Weights of a small transformer language model.
Size: width 128, 3 heads of 32, 1.89M parameters.
Training: 121M tokens, 7374 steps.
Each number is 200 + 40 x the weight over its row's rms, rounded and kept within 0 to 999. Layers, rows and columns count from 0. The size before them is the row's rms in percent of the matrix's.

# q: layer 2 attention query, 96x128, rms 0.101, rows 0-63, columns 64-95
# k: layer 2 attention key, 96x128, rms 0.102, rows 0-63, columns 64-95
# v: layer 2 attention value, 96x128, rms 0.0935, rows 0-35, columns 64-95
# o: layer 2 attention output (transposed), 96x128, rms 0.0941, rows 0-35, columns 64-95
q0,137,244,211,215,185,170,154,205,172,214,175,137,195,227,213,188,140,213,209,191,251,191,181,209,188,164,218,136,175,276,213,204,251
k0,108,240,243,266,251,199,225,155,188,171,216,223,191,299,160,226,171,169,262,210,211,181,173,169,228,228,235,161,135,277,161,180,265
q1,104,154,172,150,242,201,198,189,187,179,143,286,239,155,189,136,173,199,172,121,231,150,196,191,179,199,169,226,234,167,183,230,97
k1,133,253,234,257,207,148,179,154,220,260,164,193,202,272,191,172,129,246,262,194,194,165,175,233,217,200,254,130,126,227,140,197,245
q2,111,266,235,218,177,204,168,217,173,221,206,118,177,216,223,191,126,205,207,140,280,192,182,196,209,169,201,171,206,298,202,198,277
k2,092,237,260,290,236,155,228,139,194,258,170,231,226,315,172,193,130,207,280,213,204,157,215,172,209,246,201,147,163,246,132,195,224
q3,082,190,132,131,204,213,199,236,133,191,120,266,230,129,128,158,217,119,177,153,224,195,194,211,173,194,162,248,212,155,223,237,156
k3,085,167,207,254,177,146,206,148,245,272,179,140,167,194,209,150,166,290,270,240,132,185,221,217,206,179,267,153,216,213,204,220,225
q4,101,142,143,157,198,208,208,224,181,195,174,296,199,169,153,185,263,103,175,241,163,174,199,223,173,232,194,261,178,130,210,214,134
k4,091,159,166,109,165,262,176,269,198,156,216,190,176,101,210,202,202,171,135,166,217,230,209,206,169,169,123,245,255,155,255,220,173
q5,074,190,278,270,169,137,219,164,238,195,243,153,203,315,209,252,172,278,257,213,189,209,213,234,213,253,222,183,202,241,170,119,247
k5,087,224,248,167,243,263,199,219,202,177,139,257,247,245,165,233,169,166,180,224,248,215,229,138,180,166,75,208,181,172,194,204,232
q6,096,185,123,149,179,220,211,248,165,193,152,271,227,135,149,146,228,122,151,228,188,185,237,175,194,207,202,264,204,137,251,275,131
k6,101,186,152,153,193,305,169,215,228,146,218,188,185,115,217,189,273,146,126,186,182,236,196,190,166,187,168,254,262,183,230,181,173
q7,068,161,220,269,218,254,171,184,260,187,270,178,204,277,112,187,225,213,253,267,174,150,134,225,249,214,166,196,141,190,186,167,161
k7,067,195,224,164,219,242,180,244,232,197,148,243,242,143,206,203,165,145,246,146,213,214,216,152,178,156,57,209,237,159,278,177,175
q8,074,204,163,167,211,234,234,208,126,220,159,278,175,143,200,198,224,122,167,186,213,136,187,192,209,220,206,205,148,212,211,229,194
k8,088,222,223,154,141,230,193,212,197,175,204,175,251,181,176,153,133,189,188,175,200,196,199,169,209,171,207,221,222,197,216,275,164
q9,092,134,182,140,150,228,192,262,209,194,125,263,227,161,177,181,213,179,162,226,181,230,237,181,208,209,132,253,221,142,231,217,135
k9,086,180,134,147,229,239,149,201,232,170,202,218,199,128,246,175,209,151,165,146,211,238,228,196,122,183,135,250,265,153,272,184,193
q10,075,227,160,169,100,152,207,230,157,201,112,255,266,119,172,191,227,166,196,209,221,193,257,184,248,132,186,210,167,204,212,254,144
k10,089,209,132,173,205,248,101,196,177,153,292,225,172,196,199,237,239,212,195,167,227,250,152,230,204,251,132,246,227,179,214,232,221
q11,088,210,142,161,181,218,209,197,274,164,189,261,227,198,197,157,179,200,158,193,132,192,207,191,189,191,124,250,217,149,280,252,169
k11,087,211,120,218,201,202,179,241,238,191,225,191,181,152,197,189,279,270,120,178,296,221,229,241,110,218,185,237,278,141,247,199,192
q12,095,211,264,231,182,195,213,175,175,187,222,143,187,259,205,238,214,248,238,160,188,188,205,218,196,191,225,145,202,289,125,126,266
k12,096,205,275,231,174,161,274,192,189,226,159,198,192,279,153,249,152,190,266,211,168,161,200,194,223,198,228,151,141,229,118,200,206
q13,085,182,199,168,202,207,122,288,129,239,148,240,220,203,139,235,218,221,159,206,231,252,168,160,198,133,236,152,156,131,159,224,234
k13,086,180,148,140,248,288,239,264,152,181,212,181,201,253,155,237,146,204,213,179,194,201,237,166,290,248,193,183,167,241,219,223,195
q14,084,203,193,191,257,163,170,233,219,242,128,264,195,151,239,119,223,208,144,202,217,238,150,183,224,180,214,226,194,150,251,238,178
k14,108,175,135,188,241,261,114,238,217,140,233,233,188,125,235,175,258,216,122,218,214,210,199,213,164,181,130,274,248,178,239,247,173
q15,096,232,167,178,208,185,186,161,223,257,186,262,205,174,236,179,305,152,174,181,208,214,218,245,138,239,166,255,269,192,240,197,217
k15,073,202,173,179,123,176,226,188,275,170,193,228,186,171,241,134,180,161,140,189,216,203,268,254,119,208,249,221,253,178,265,198,185
q16,085,192,181,226,138,254,257,225,272,152,273,176,225,198,183,290,244,213,231,180,180,235,201,190,206,252,205,266,243,167,239,287,203
k16,085,213,180,235,157,161,290,147,193,264,198,178,234,258,163,188,172,152,193,139,170,173,177,229,160,219,271,170,277,248,184,186,259
q17,094,190,260,240,176,177,211,221,158,151,231,139,220,285,137,274,147,228,232,224,155,154,178,171,230,198,199,127,150,289,107,153,180
k17,099,208,276,204,160,217,243,243,134,225,194,176,217,261,158,241,173,209,245,175,154,178,139,151,279,210,225,140,155,262,131,220,220
q18,095,238,157,157,149,203,160,156,179,255,247,195,186,216,213,246,226,226,160,261,243,179,188,179,171,202,216,168,193,171,157,175,241
k18,083,177,186,142,273,252,220,210,176,228,164,224,128,237,244,283,206,182,286,209,196,214,214,180,265,222,89,152,135,173,211,140,258
q19,091,173,185,182,128,211,185,193,211,158,239,200,192,168,192,147,245,191,248,191,143,168,200,186,226,113,262,257,163,171,202,272,78
k19,103,204,148,227,215,208,124,165,216,200,245,255,156,185,197,209,238,180,244,237,235,304,127,277,149,208,189,231,195,171,245,166,199
q20,079,183,246,216,182,248,213,253,250,130,177,194,172,207,235,176,229,233,196,169,153,192,187,146,232,216,150,210,218,187,173,199,181
k20,130,211,261,264,225,211,175,145,152,181,196,193,237,267,190,244,197,264,271,273,171,214,137,132,246,200,242,120,127,230,132,146,203
q21,117,245,172,165,260,167,193,172,181,224,207,141,219,207,207,203,131,197,211,192,231,161,230,170,244,219,275,135,167,206,211,214,213
k21,081,233,282,210,256,211,202,149,116,208,227,156,184,277,179,245,163,195,250,169,139,217,216,222,197,242,178,145,130,262,186,121,229
q22,067,240,179,255,184,162,116,183,193,262,128,179,222,216,208,126,117,190,195,278,222,144,227,200,232,222,240,133,133,245,122,218,253
k22,176,146,111,160,200,236,191,265,257,213,188,219,174,134,248,198,276,175,106,191,249,226,201,222,144,184,151,284,243,156,286,209,179
q23,159,139,150,149,175,221,220,253,236,154,217,269,167,146,195,223,280,177,208,187,179,237,199,182,190,162,119,291,266,125,290,212,155
k23,051,222,177,220,162,144,176,127,281,183,210,233,176,225,196,173,131,181,213,193,245,231,191,158,204,204,243,209,288,184,275,282,255
q24,119,213,249,210,195,224,185,210,98,153,186,178,189,278,157,250,187,217,242,192,131,126,145,152,250,208,197,130,141,199,136,196,195
k24,080,205,202,189,176,248,174,270,167,191,239,227,224,141,250,230,324,157,144,187,171,211,124,172,268,145,173,228,203,112,167,226,125
q25,091,201,253,182,177,158,199,259,182,207,149,232,110,273,166,185,238,220,204,202,178,126,174,165,241,127,145,138,162,194,182,133,181
k25,132,177,169,178,216,211,154,240,215,174,239,230,201,149,223,228,307,126,132,152,195,177,189,199,181,166,187,247,232,112,227,212,181
q26,111,222,293,232,152,218,196,214,129,148,182,189,173,250,148,215,219,202,231,190,142,153,99,175,248,165,148,150,158,235,150,187,168
k26,093,191,160,224,191,217,173,256,153,173,235,227,270,99,221,247,308,177,111,176,190,198,137,185,213,146,189,260,247,98,184,219,140
q27,112,194,266,196,179,182,187,212,181,221,142,199,168,237,183,133,231,196,178,161,123,159,143,250,201,121,160,168,176,249,157,156,162
k27,128,185,163,208,173,247,134,296,221,137,222,237,255,156,168,200,281,163,163,166,244,213,155,247,197,128,182,273,223,133,196,242,145
q28,060,201,132,187,305,207,251,208,202,172,243,170,255,158,179,219,207,229,243,184,227,214,263,233,231,229,266,222,199,191,162,252,159
k28,069,239,301,200,212,223,223,116,141,238,201,153,179,242,201,203,126,254,231,214,204,194,211,198,198,224,239,194,187,263,179,136,241
q29,099,235,232,182,237,202,123,229,163,136,217,222,254,237,182,275,223,246,177,174,201,119,167,120,171,200,169,243,147,200,167,148,213
k29,092,195,194,166,194,203,137,263,221,187,204,249,220,187,232,145,239,141,278,223,116,226,161,236,228,196,206,141,187,121,196,246,229
q30,091,235,171,267,232,254,118,142,190,163,294,194,243,206,225,221,146,227,174,147,218,195,224,198,163,180,199,176,218,150,230,204,234
k30,092,183,213,196,221,107,289,200,241,274,167,189,193,180,252,147,166,168,161,188,196,190,250,255,117,198,240,204,255,175,205,204,178
q31,097,198,201,167,245,242,196,170,142,155,252,234,128,239,195,129,210,142,220,160,128,139,164,211,227,112,164,193,130,230,262,242,202
k31,101,225,193,236,211,177,172,209,237,174,204,205,223,96,164,226,161,208,246,240,236,225,186,196,254,124,133,255,188,121,158,256,222
v0,112,147,212,279,126,124,234,193,191,216,233,192,130,196,227,238,185,99,152,207,123,239,167,229,190,222,229,210,150,196,184,148,232
o0,113,196,301,251,215,173,222,155,196,277,168,194,161,153,171,207,182,167,195,203,207,200,233,104,220,183,239,210,143,266,200,189,188
v1,102,141,213,244,151,159,186,229,152,235,172,200,280,198,190,248,172,184,181,104,221,244,151,278,186,151,140,183,180,167,167,220,227
o1,103,183,239,202,240,180,228,134,226,173,183,240,202,222,245,262,188,188,206,186,158,215,176,154,174,196,242,215,264,326,187,168,174
v2,097,210,184,138,176,165,271,194,192,266,201,207,215,205,215,149,172,219,214,131,201,210,199,252,170,199,186,176,223,222,228,203,223
o2,095,159,206,188,136,144,127,188,185,201,291,217,196,211,208,223,195,216,175,159,196,130,183,163,166,173,186,191,267,199,255,159,199
v3,100,177,205,135,118,184,195,242,181,123,160,258,206,177,216,252,221,174,179,208,149,144,203,270,193,192,157,212,196,194,192,199,178
o3,107,195,123,240,242,199,211,209,172,157,159,244,219,174,182,298,107,213,192,226,197,197,190,200,221,143,229,239,149,135,193,251,170
v4,077,255,140,213,214,155,226,188,251,216,238,199,199,186,258,285,259,200,166,226,251,232,247,152,152,186,181,249,223,137,262,264,211
o4,078,201,47,126,209,220,183,199,253,208,380,212,207,150,210,122,197,187,175,192,196,202,261,232,125,207,189,269,256,156,383,185,189
v5,112,164,194,215,185,114,251,153,169,221,223,173,268,197,238,168,256,170,185,250,176,227,246,197,234,121,274,193,241,90,196,188,243
o5,112,171,183,148,232,185,246,182,178,250,210,155,212,188,187,122,197,180,236,112,192,210,152,146,199,215,235,192,211,221,217,180,178
v6,072,235,225,217,223,165,156,196,245,293,156,144,200,213,220,193,200,183,212,192,231,281,199,208,124,132,167,203,183,212,171,226,188
o6,087,158,245,180,136,203,182,202,227,193,313,202,191,247,219,171,211,209,220,220,189,184,174,163,166,223,178,200,260,263,231,157,177
v7,102,175,242,108,151,177,202,209,205,190,151,271,145,148,207,157,193,242,212,177,148,211,175,254,221,277,163,174,204,210,166,169,140
o7,101,202,237,253,119,228,179,222,225,200,60,256,199,225,224,314,143,152,216,161,172,246,213,233,259,209,180,207,244,215,112,255,217
v8,083,164,186,180,248,211,236,250,198,189,167,175,203,206,185,124,135,201,227,200,131,144,221,170,232,138,165,178,164,228,211,145,158
o8,075,234,250,197,222,156,177,193,115,220,75,154,184,213,207,236,199,229,148,200,242,125,194,204,196,185,166,184,192,197,207,156,162
v9,091,232,222,176,173,157,301,157,178,241,151,180,205,171,188,102,170,203,203,108,210,190,220,294,217,194,144,172,222,203,195,206,259
o9,087,214,230,209,152,132,212,157,213,203,136,170,170,192,217,252,208,209,201,204,173,199,129,191,198,217,224,142,280,177,109,175,183
v10,087,192,260,203,234,257,167,210,195,249,124,132,204,231,201,177,205,216,252,251,202,192,136,164,249,152,195,152,169,267,150,141,144
o10,084,208,343,226,176,189,192,232,140,192,79,184,217,290,175,227,226,228,221,209,196,171,126,166,263,211,162,128,146,260,57,198,212
v11,094,237,180,189,184,187,139,212,181,160,259,246,210,140,168,255,291,210,185,230,225,194,173,171,182,206,222,225,236,107,211,234,198
o11,099,199,125,258,239,236,242,188,243,152,180,249,241,166,184,188,177,208,237,195,201,231,189,272,238,196,236,212,128,165,171,282,263
v12,104,168,181,264,131,240,119,284,163,153,200,193,135,234,184,275,205,100,209,266,251,228,156,217,210,175,235,196,157,262,223,208,285
o12,100,179,284,222,249,195,183,105,202,183,169,244,234,154,212,211,227,181,167,153,224,180,279,183,202,215,218,233,214,261,210,187,257
v13,092,287,186,191,215,251,151,181,183,213,226,215,179,220,161,223,192,281,197,220,258,154,203,175,212,262,203,230,199,191,204,231,112
o13,097,219,180,175,136,230,217,213,224,134,257,163,243,220,192,170,254,244,214,247,162,227,178,310,230,222,186,199,181,131,171,238,226
v14,082,168,223,192,133,167,215,221,233,243,178,140,209,167,225,241,210,169,193,216,253,281,162,231,142,131,142,199,176,129,202,229,195
o14,085,143,178,168,166,201,179,183,273,173,331,237,207,228,215,216,216,205,218,205,190,186,198,157,157,203,191,238,267,271,293,183,188
v15,104,198,220,179,158,167,211,159,191,195,167,172,195,176,264,211,289,234,153,276,175,205,176,149,201,182,197,191,194,120,203,131,165
o15,096,241,200,229,178,222,245,269,164,248,89,192,240,190,172,220,151,162,202,155,194,215,170,161,264,228,137,197,136,186,195,272,184
v16,111,172,191,219,157,157,188,202,182,230,201,193,140,235,186,225,150,142,162,138,228,240,157,162,179,225,196,188,180,280,185,212,314
o16,112,198,274,187,153,188,154,167,226,239,200,182,197,169,179,212,234,192,141,206,228,184,253,220,176,201,256,215,163,268,171,131,221
v17,088,178,219,225,272,255,277,191,261,198,160,156,202,212,194,105,176,186,197,199,148,187,256,187,208,131,135,196,172,227,185,190,136
o17,088,195,266,125,174,217,223,204,168,207,155,160,187,254,264,218,232,217,184,196,199,173,201,205,170,222,187,171,242,228,207,136,162
v18,091,228,194,73,248,133,139,201,228,253,178,208,211,184,204,147,156,252,257,207,244,200,213,249,205,215,186,175,242,160,179,155,130
o18,090,178,201,256,141,220,174,241,196,186,142,226,201,218,221,265,181,225,230,131,194,199,155,257,238,183,186,184,292,207,147,224,218
v19,112,184,252,188,91,219,182,213,207,142,146,193,162,214,184,175,182,175,199,64,220,192,157,262,222,178,118,203,156,198,183,192,185
o19,109,210,239,168,202,178,202,160,206,162,159,215,201,198,212,307,202,192,163,219,187,217,199,146,219,195,176,192,262,230,153,183,172
v20,097,217,209,208,193,259,197,204,204,196,174,245,166,219,202,212,189,214,210,172,236,177,165,286,204,211,233,246,191,265,192,256,229
o20,087,126,231,170,169,196,232,176,263,158,283,280,222,258,225,174,213,193,235,199,149,246,191,190,158,197,233,200,285,247,201,206,193
v21,099,216,194,244,214,184,249,163,221,214,256,247,211,166,267,199,163,199,240,311,109,174,268,192,165,205,198,211,202,216,208,270,128
o21,100,164,132,226,169,261,153,223,191,150,242,187,129,215,216,218,174,211,200,279,178,203,206,267,204,171,281,240,123,131,201,241,223
v22,118,183,218,259,219,194,194,141,209,166,225,198,207,231,233,263,248,168,165,233,195,243,203,192,220,205,263,213,206,122,169,175,243
o22,110,199,221,198,251,213,253,217,180,215,254,227,242,206,135,164,182,151,239,183,190,201,256,102,166,196,206,207,204,272,234,288,155
v23,066,185,232,147,225,212,234,212,234,242,181,134,194,206,184,173,171,209,248,143,222,234,213,223,216,185,144,205,194,302,211,150,145
o23,080,146,243,175,117,200,158,188,183,220,240,204,201,261,239,213,215,213,199,186,196,182,202,149,194,217,144,176,275,264,214,169,177
v24,082,182,236,188,177,245,204,209,188,210,160,177,215,197,235,139,159,214,196,191,196,230,163,227,242,147,186,149,163,274,178,120,158
o24,086,187,312,181,141,186,204,216,172,182,128,181,229,298,221,246,211,211,210,208,187,158,175,134,224,189,157,171,235,287,147,183,194
v25,114,187,188,152,245,262,185,234,173,118,228,243,198,222,200,204,210,194,204,209,222,182,209,229,211,216,204,204,187,217,198,186,212
o25,113,129,221,239,213,244,179,172,227,158,152,302,276,242,240,279,189,181,180,132,206,159,239,213,208,168,211,178,315,223,233,265,259
v26,094,201,215,198,251,264,197,220,223,200,172,137,225,242,160,188,170,211,237,86,301,215,195,199,229,167,118,173,185,208,218,163,221
o26,090,238,220,128,197,165,189,173,199,212,294,180,245,245,211,194,264,219,170,197,214,152,215,193,180,220,130,210,300,246,290,142,177
v27,097,183,220,141,96,142,203,187,201,214,227,246,230,199,226,138,169,160,204,184,231,224,170,268,242,123,237,187,242,196,210,168,176
o27,098,141,206,162,156,192,165,150,203,147,236,241,268,243,201,261,209,170,217,115,225,159,189,185,214,171,194,212,290,287,189,219,237
v28,089,230,208,148,141,166,177,176,192,144,154,270,114,199,202,194,172,196,224,212,153,168,211,160,213,258,198,183,196,230,197,146,235
o28,092,256,175,246,203,202,187,241,139,207,82,197,218,147,169,266,140,192,190,203,220,215,195,228,256,199,204,210,125,129,91,228,179
v29,098,166,209,229,128,195,198,243,225,277,170,134,240,210,216,188,189,192,204,174,263,278,145,233,210,159,194,187,182,200,160,201,213
o29,105,165,283,173,171,177,191,175,262,189,248,202,207,253,203,205,248,205,231,204,179,187,163,136,166,204,184,192,264,297,230,164,219
v30,104,255,225,216,199,235,185,192,218,265,208,216,173,166,165,215,136,221,239,197,241,221,138,219,157,238,164,240,185,234,186,230,132
o30,109,207,247,200,150,187,198,184,286,144,236,206,162,211,206,191,247,218,243,272,192,239,169,236,170,200,205,188,203,229,156,174,223
v31,078,209,233,217,242,187,220,199,237,199,245,194,193,199,227,215,173,220,226,207,204,297,147,225,167,223,176,195,160,206,183,190,239
o31,085,180,310,229,155,172,186,179,264,209,264,212,200,234,189,197,209,152,242,204,161,193,204,148,174,201,212,191,261,324,210,180,191
q32,083,265,178,283,169,248,184,230,188,152,246,149,139,164,100,185,213,173,225,156,171,156,168,296,196,217,207,180,168,192,240,226,258
k32,079,119,122,181,189,225,273,141,214,228,179,198,174,184,251,211,175,197,135,260,176,207,167,205,170,225,196,213,204,186,281,155,145
q33,068,174,205,178,192,216,180,215,209,256,188,213,225,213,220,110,125,158,183,192,269,195,194,188,200,171,215,218,175,260,196,168,165
k33,073,205,207,115,228,259,135,158,163,244,216,200,238,196,182,247,195,163,233,213,174,179,262,153,183,225,202,226,158,252,214,211,226
q34,075,233,202,123,200,262,150,225,140,229,190,184,208,199,170,215,186,210,182,242,219,198,196,124,174,246,209,177,178,239,125,185,227
k34,085,200,212,293,238,118,169,289,157,244,177,214,197,269,177,203,232,200,244,173,254,206,191,192,262,149,163,165,151,224,155,254,216
q35,071,183,123,165,239,211,247,158,212,165,197,223,166,223,211,269,219,190,192,239,172,236,125,210,114,221,267,245,272,240,237,209,161
k35,075,165,216,204,221,265,206,174,226,248,166,192,215,202,154,257,189,226,243,251,188,143,236,219,159,138,181,118,224,133,191,145,160
q36,078,253,144,150,180,195,257,105,180,179,279,252,140,222,148,187,170,213,178,152,227,149,208,269,176,164,209,206,213,251,234,182,244
k36,084,128,151,243,239,114,238,160,210,273,180,199,202,179,199,254,171,247,192,155,167,232,186,216,202,160,176,150,251,146,232,193,196
q37,079,259,140,202,220,215,280,204,233,105,222,182,237,172,186,191,176,199,159,185,189,174,195,272,167,177,257,207,208,141,212,236,132
k37,074,206,188,171,208,222,250,183,236,186,238,233,151,122,267,212,216,169,130,204,215,192,213,213,165,239,178,258,191,185,246,271,230
q38,078,185,280,221,174,217,171,238,209,262,154,143,256,170,150,149,152,149,234,228,288,228,218,242,210,203,225,197,149,202,200,210,160
k38,073,189,182,238,208,192,138,264,185,152,161,164,151,219,265,170,158,251,159,186,243,165,200,195,233,182,169,219,201,214,177,277,170
q39,074,200,233,261,204,202,166,236,261,126,136,186,240,217,262,156,241,197,211,170,253,183,218,207,226,209,180,192,180,123,190,209,169
k39,073,247,173,255,150,242,162,213,144,150,220,198,223,273,169,224,267,202,228,218,168,236,182,196,189,263,219,248,157,213,208,224,173
q40,087,186,261,240,169,195,190,198,191,192,178,188,231,209,149,227,181,168,244,189,129,205,236,169,257,203,203,123,135,199,143,105,221
k40,086,197,187,227,284,154,212,215,146,206,174,247,275,264,192,133,117,182,212,212,303,198,193,203,248,138,177,203,231,228,172,182,228
q41,080,214,214,187,151,138,272,197,168,281,187,243,176,194,239,235,227,134,198,252,218,190,129,157,176,266,201,223,226,239,189,170,235
k41,091,214,227,193,290,218,229,162,266,202,188,156,168,126,182,173,166,166,198,145,178,229,244,170,235,179,161,158,207,208,201,163,255
q42,096,227,161,160,226,211,241,189,129,229,182,234,145,159,281,173,146,188,126,265,200,186,202,253,158,246,206,251,279,208,254,212,200
k42,090,212,195,166,211,255,268,174,252,266,200,239,144,133,212,184,242,160,171,183,74,213,246,215,197,201,235,229,233,174,267,231,179
q43,093,229,190,167,286,248,232,251,257,142,227,211,213,191,205,221,242,155,98,199,147,216,199,267,197,194,206,300,195,174,227,176,145
k43,103,153,153,152,188,229,212,238,185,187,221,228,162,238,213,163,256,265,240,229,160,214,134,158,134,210,257,193,254,257,221,248,198
q44,100,178,239,261,244,263,186,249,187,195,149,210,245,240,158,129,197,199,291,170,191,238,102,206,233,170,230,160,142,230,131,192,171
k44,104,255,240,231,200,188,149,208,110,247,190,189,273,240,200,181,150,179,160,224,279,120,268,211,237,192,169,214,106,184,123,153,275
q45,083,276,220,197,282,262,189,230,118,201,130,171,251,249,213,259,170,196,172,183,239,171,277,219,221,207,170,203,125,161,212,141,205
k45,072,167,212,184,253,161,230,190,223,197,247,194,174,191,148,187,117,145,186,146,103,206,179,187,286,183,235,197,259,177,225,191,186
q46,093,197,244,279,175,153,199,218,233,200,158,145,257,272,124,175,172,245,314,200,169,182,117,162,216,220,249,121,116,228,140,216,202
k46,120,264,237,251,193,154,200,195,124,189,170,181,267,215,188,215,187,135,181,157,298,222,213,208,183,211,157,203,166,174,162,176,186
q47,094,208,175,254,251,234,195,237,144,202,178,160,240,250,144,186,176,254,244,226,231,155,161,237,254,189,227,148,147,217,146,235,163
k47,074,194,261,214,241,213,190,210,202,274,184,186,224,229,226,166,212,205,183,204,150,123,215,183,254,189,169,146,138,182,211,142,217
q48,107,232,148,147,267,205,267,193,135,173,228,181,232,223,201,250,171,240,171,164,169,164,219,224,226,227,217,232,215,199,232,265,223
k48,104,240,191,182,290,154,183,149,148,170,263,255,221,198,209,278,235,220,104,297,191,162,198,210,180,196,247,278,152,185,190,120,191
q49,102,187,253,214,191,157,217,206,182,251,187,224,125,201,193,129,218,193,156,181,160,236,226,161,249,133,163,195,197,194,217,109,214
k49,103,145,175,209,202,185,162,244,200,242,211,231,194,194,198,261,173,214,158,173,192,179,260,186,231,183,242,106,191,228,145,210,261
q50,092,212,260,256,164,198,235,246,95,209,130,163,247,166,146,162,207,208,226,220,208,246,275,235,262,183,157,183,150,253,117,241,165
k50,079,185,295,251,233,262,209,196,162,337,231,210,205,201,255,213,162,197,194,214,164,191,203,241,241,180,225,239,159,194,199,185,142
q51,097,204,84,140,237,256,134,225,256,105,340,188,174,179,230,268,236,229,204,206,275,203,189,115,181,235,239,223,325,203,302,290,200
k51,120,195,128,119,158,201,237,204,220,105,209,228,144,186,241,221,238,153,206,159,209,259,169,257,150,229,229,206,256,212,236,209,256
q52,107,159,134,157,141,190,221,154,206,212,187,239,155,138,267,226,208,100,141,207,221,248,264,212,184,202,159,259,231,173,288,190,229
k52,133,187,103,169,192,206,231,220,256,173,210,201,193,132,233,192,238,195,136,198,216,263,212,191,156,168,207,279,276,165,264,224,178
q53,141,173,172,184,165,163,229,166,257,204,185,235,172,98,257,186,228,137,137,191,250,244,254,219,126,200,190,249,267,172,281,200,184
k53,102,193,189,234,208,172,182,183,215,143,185,202,225,199,151,251,191,175,275,208,232,223,211,148,185,214,199,230,211,163,204,228,253
q54,098,230,136,227,171,225,230,206,241,206,214,131,186,197,252,208,163,321,217,191,263,176,246,179,143,243,258,200,227,193,213,284,149
k54,093,230,169,116,198,251,221,213,176,165,206,192,169,221,307,229,184,245,249,182,241,160,174,185,153,195,181,148,170,204,232,175,214
q55,109,219,153,217,246,213,177,138,148,235,234,197,249,170,247,237,229,237,174,243,179,219,188,219,210,195,178,147,258,157,215,165,261
k55,097,182,159,164,198,181,166,229,187,180,201,253,202,280,159,218,275,193,198,244,219,262,148,237,230,211,257,206,260,219,232,279,201
q56,100,231,231,207,215,269,140,215,199,192,215,253,207,166,157,231,251,137,130,196,160,235,221,203,210,230,159,271,128,190,165,192,255
k56,112,220,187,203,180,122,235,180,166,173,231,189,211,211,265,172,189,203,164,190,270,196,189,216,147,133,185,269,213,121,214,238,124
q57,098,122,144,200,172,164,214,162,262,202,218,237,155,123,228,170,189,109,175,211,188,285,229,229,184,180,231,204,257,147,260,209,200
k57,087,246,171,227,226,177,197,166,233,154,180,175,227,200,142,250,209,181,246,189,219,222,247,140,190,212,130,237,195,202,193,245,253
q58,102,197,184,207,219,191,188,168,193,117,240,218,227,222,212,276,209,198,197,213,120,194,188,174,259,180,154,196,156,146,221,186,245
k58,098,210,235,163,207,236,156,227,182,194,229,237,195,245,170,235,258,194,141,180,182,215,156,191,167,206,218,278,236,211,177,203,103
q59,094,146,198,167,242,196,157,188,170,173,225,252,152,255,163,208,230,193,273,235,116,230,33,146,175,162,220,215,206,224,225,215,216
k59,087,180,145,185,144,169,205,238,233,255,210,232,175,155,214,81,157,185,177,178,76,195,249,192,178,195,230,146,212,164,160,177,223
q60,106,219,183,173,277,266,161,224,273,205,233,176,220,195,201,188,235,272,230,192,289,207,234,202,136,233,225,224,234,184,185,183,183
k60,092,220,231,186,179,153,193,221,170,65,162,198,202,245,226,135,208,229,219,130,185,172,161,159,207,188,229,125,162,224,185,244,204
q61,113,227,240,260,206,269,111,189,214,211,185,212,244,195,173,201,256,227,181,227,206,178,163,189,202,158,162,189,178,207,149,109,154
k61,110,177,234,235,136,125,207,229,217,172,150,203,203,218,180,145,192,253,209,162,208,201,146,304,221,206,175,173,241,175,254,280,219
q62,099,262,199,154,212,225,114,203,233,176,237,186,252,199,180,183,200,187,176,177,289,224,218,153,174,224,196,206,205,231,169,135,198
k62,094,266,244,201,201,226,179,186,212,158,182,178,185,147,236,229,244,183,239,173,233,167,150,204,190,250,219,207,183,231,207,244,187
q63,115,266,157,188,305,250,127,147,247,201,222,243,191,215,206,223,283,285,219,254,233,201,125,258,175,202,160,192,197,143,143,112,275
k63,108,177,228,186,138,156,147,242,204,154,164,215,209,210,211,103,206,253,178,185,156,179,172,257,199,168,211,133,200,196,193,208,171
v32,107,196,207,236,217,201,242,283,207,188,185,225,153,203,139,324,143,130,212,176,230,207,234,100,176,302,227,230,188,150,197,253,159
o32,106,170,200,188,215,174,207,193,283,167,104,203,220,203,184,235,253,199,334,160,153,248,111,191,206,165,189,105,253,264,141,310,249
v33,100,208,216,211,192,162,225,222,156,201,135,178,285,207,147,119,213,159,220,282,210,196,212,194,207,83,215,203,189,183,166,151,195
o33,112,201,201,223,229,196,213,175,153,227,118,136,227,190,283,237,173,256,190,167,240,142,223,208,159,280,208,222,205,247,180,189,137
v34,085,205,171,209,256,188,251,178,241,306,175,178,165,215,207,216,224,166,177,178,261,208,178,230,158,221,168,257,210,213,243,183,135
o34,077,224,121,235,165,181,266,260,213,158,182,249,172,178,255,188,159,194,229,157,217,280,115,173,214,200,151,175,213,237,218,193,193
v35,105,163,207,178,231,235,197,242,220,285,150,189,136,184,248,244,212,207,187,150,203,232,196,208,228,80,184,183,270,232,204,238,158
o35,104,185,152,229,211,207,263,236,212,192,244,181,264,214,133,239,148,240,251,156,167,199,113,264,179,227,243,161,196,188,177,247,160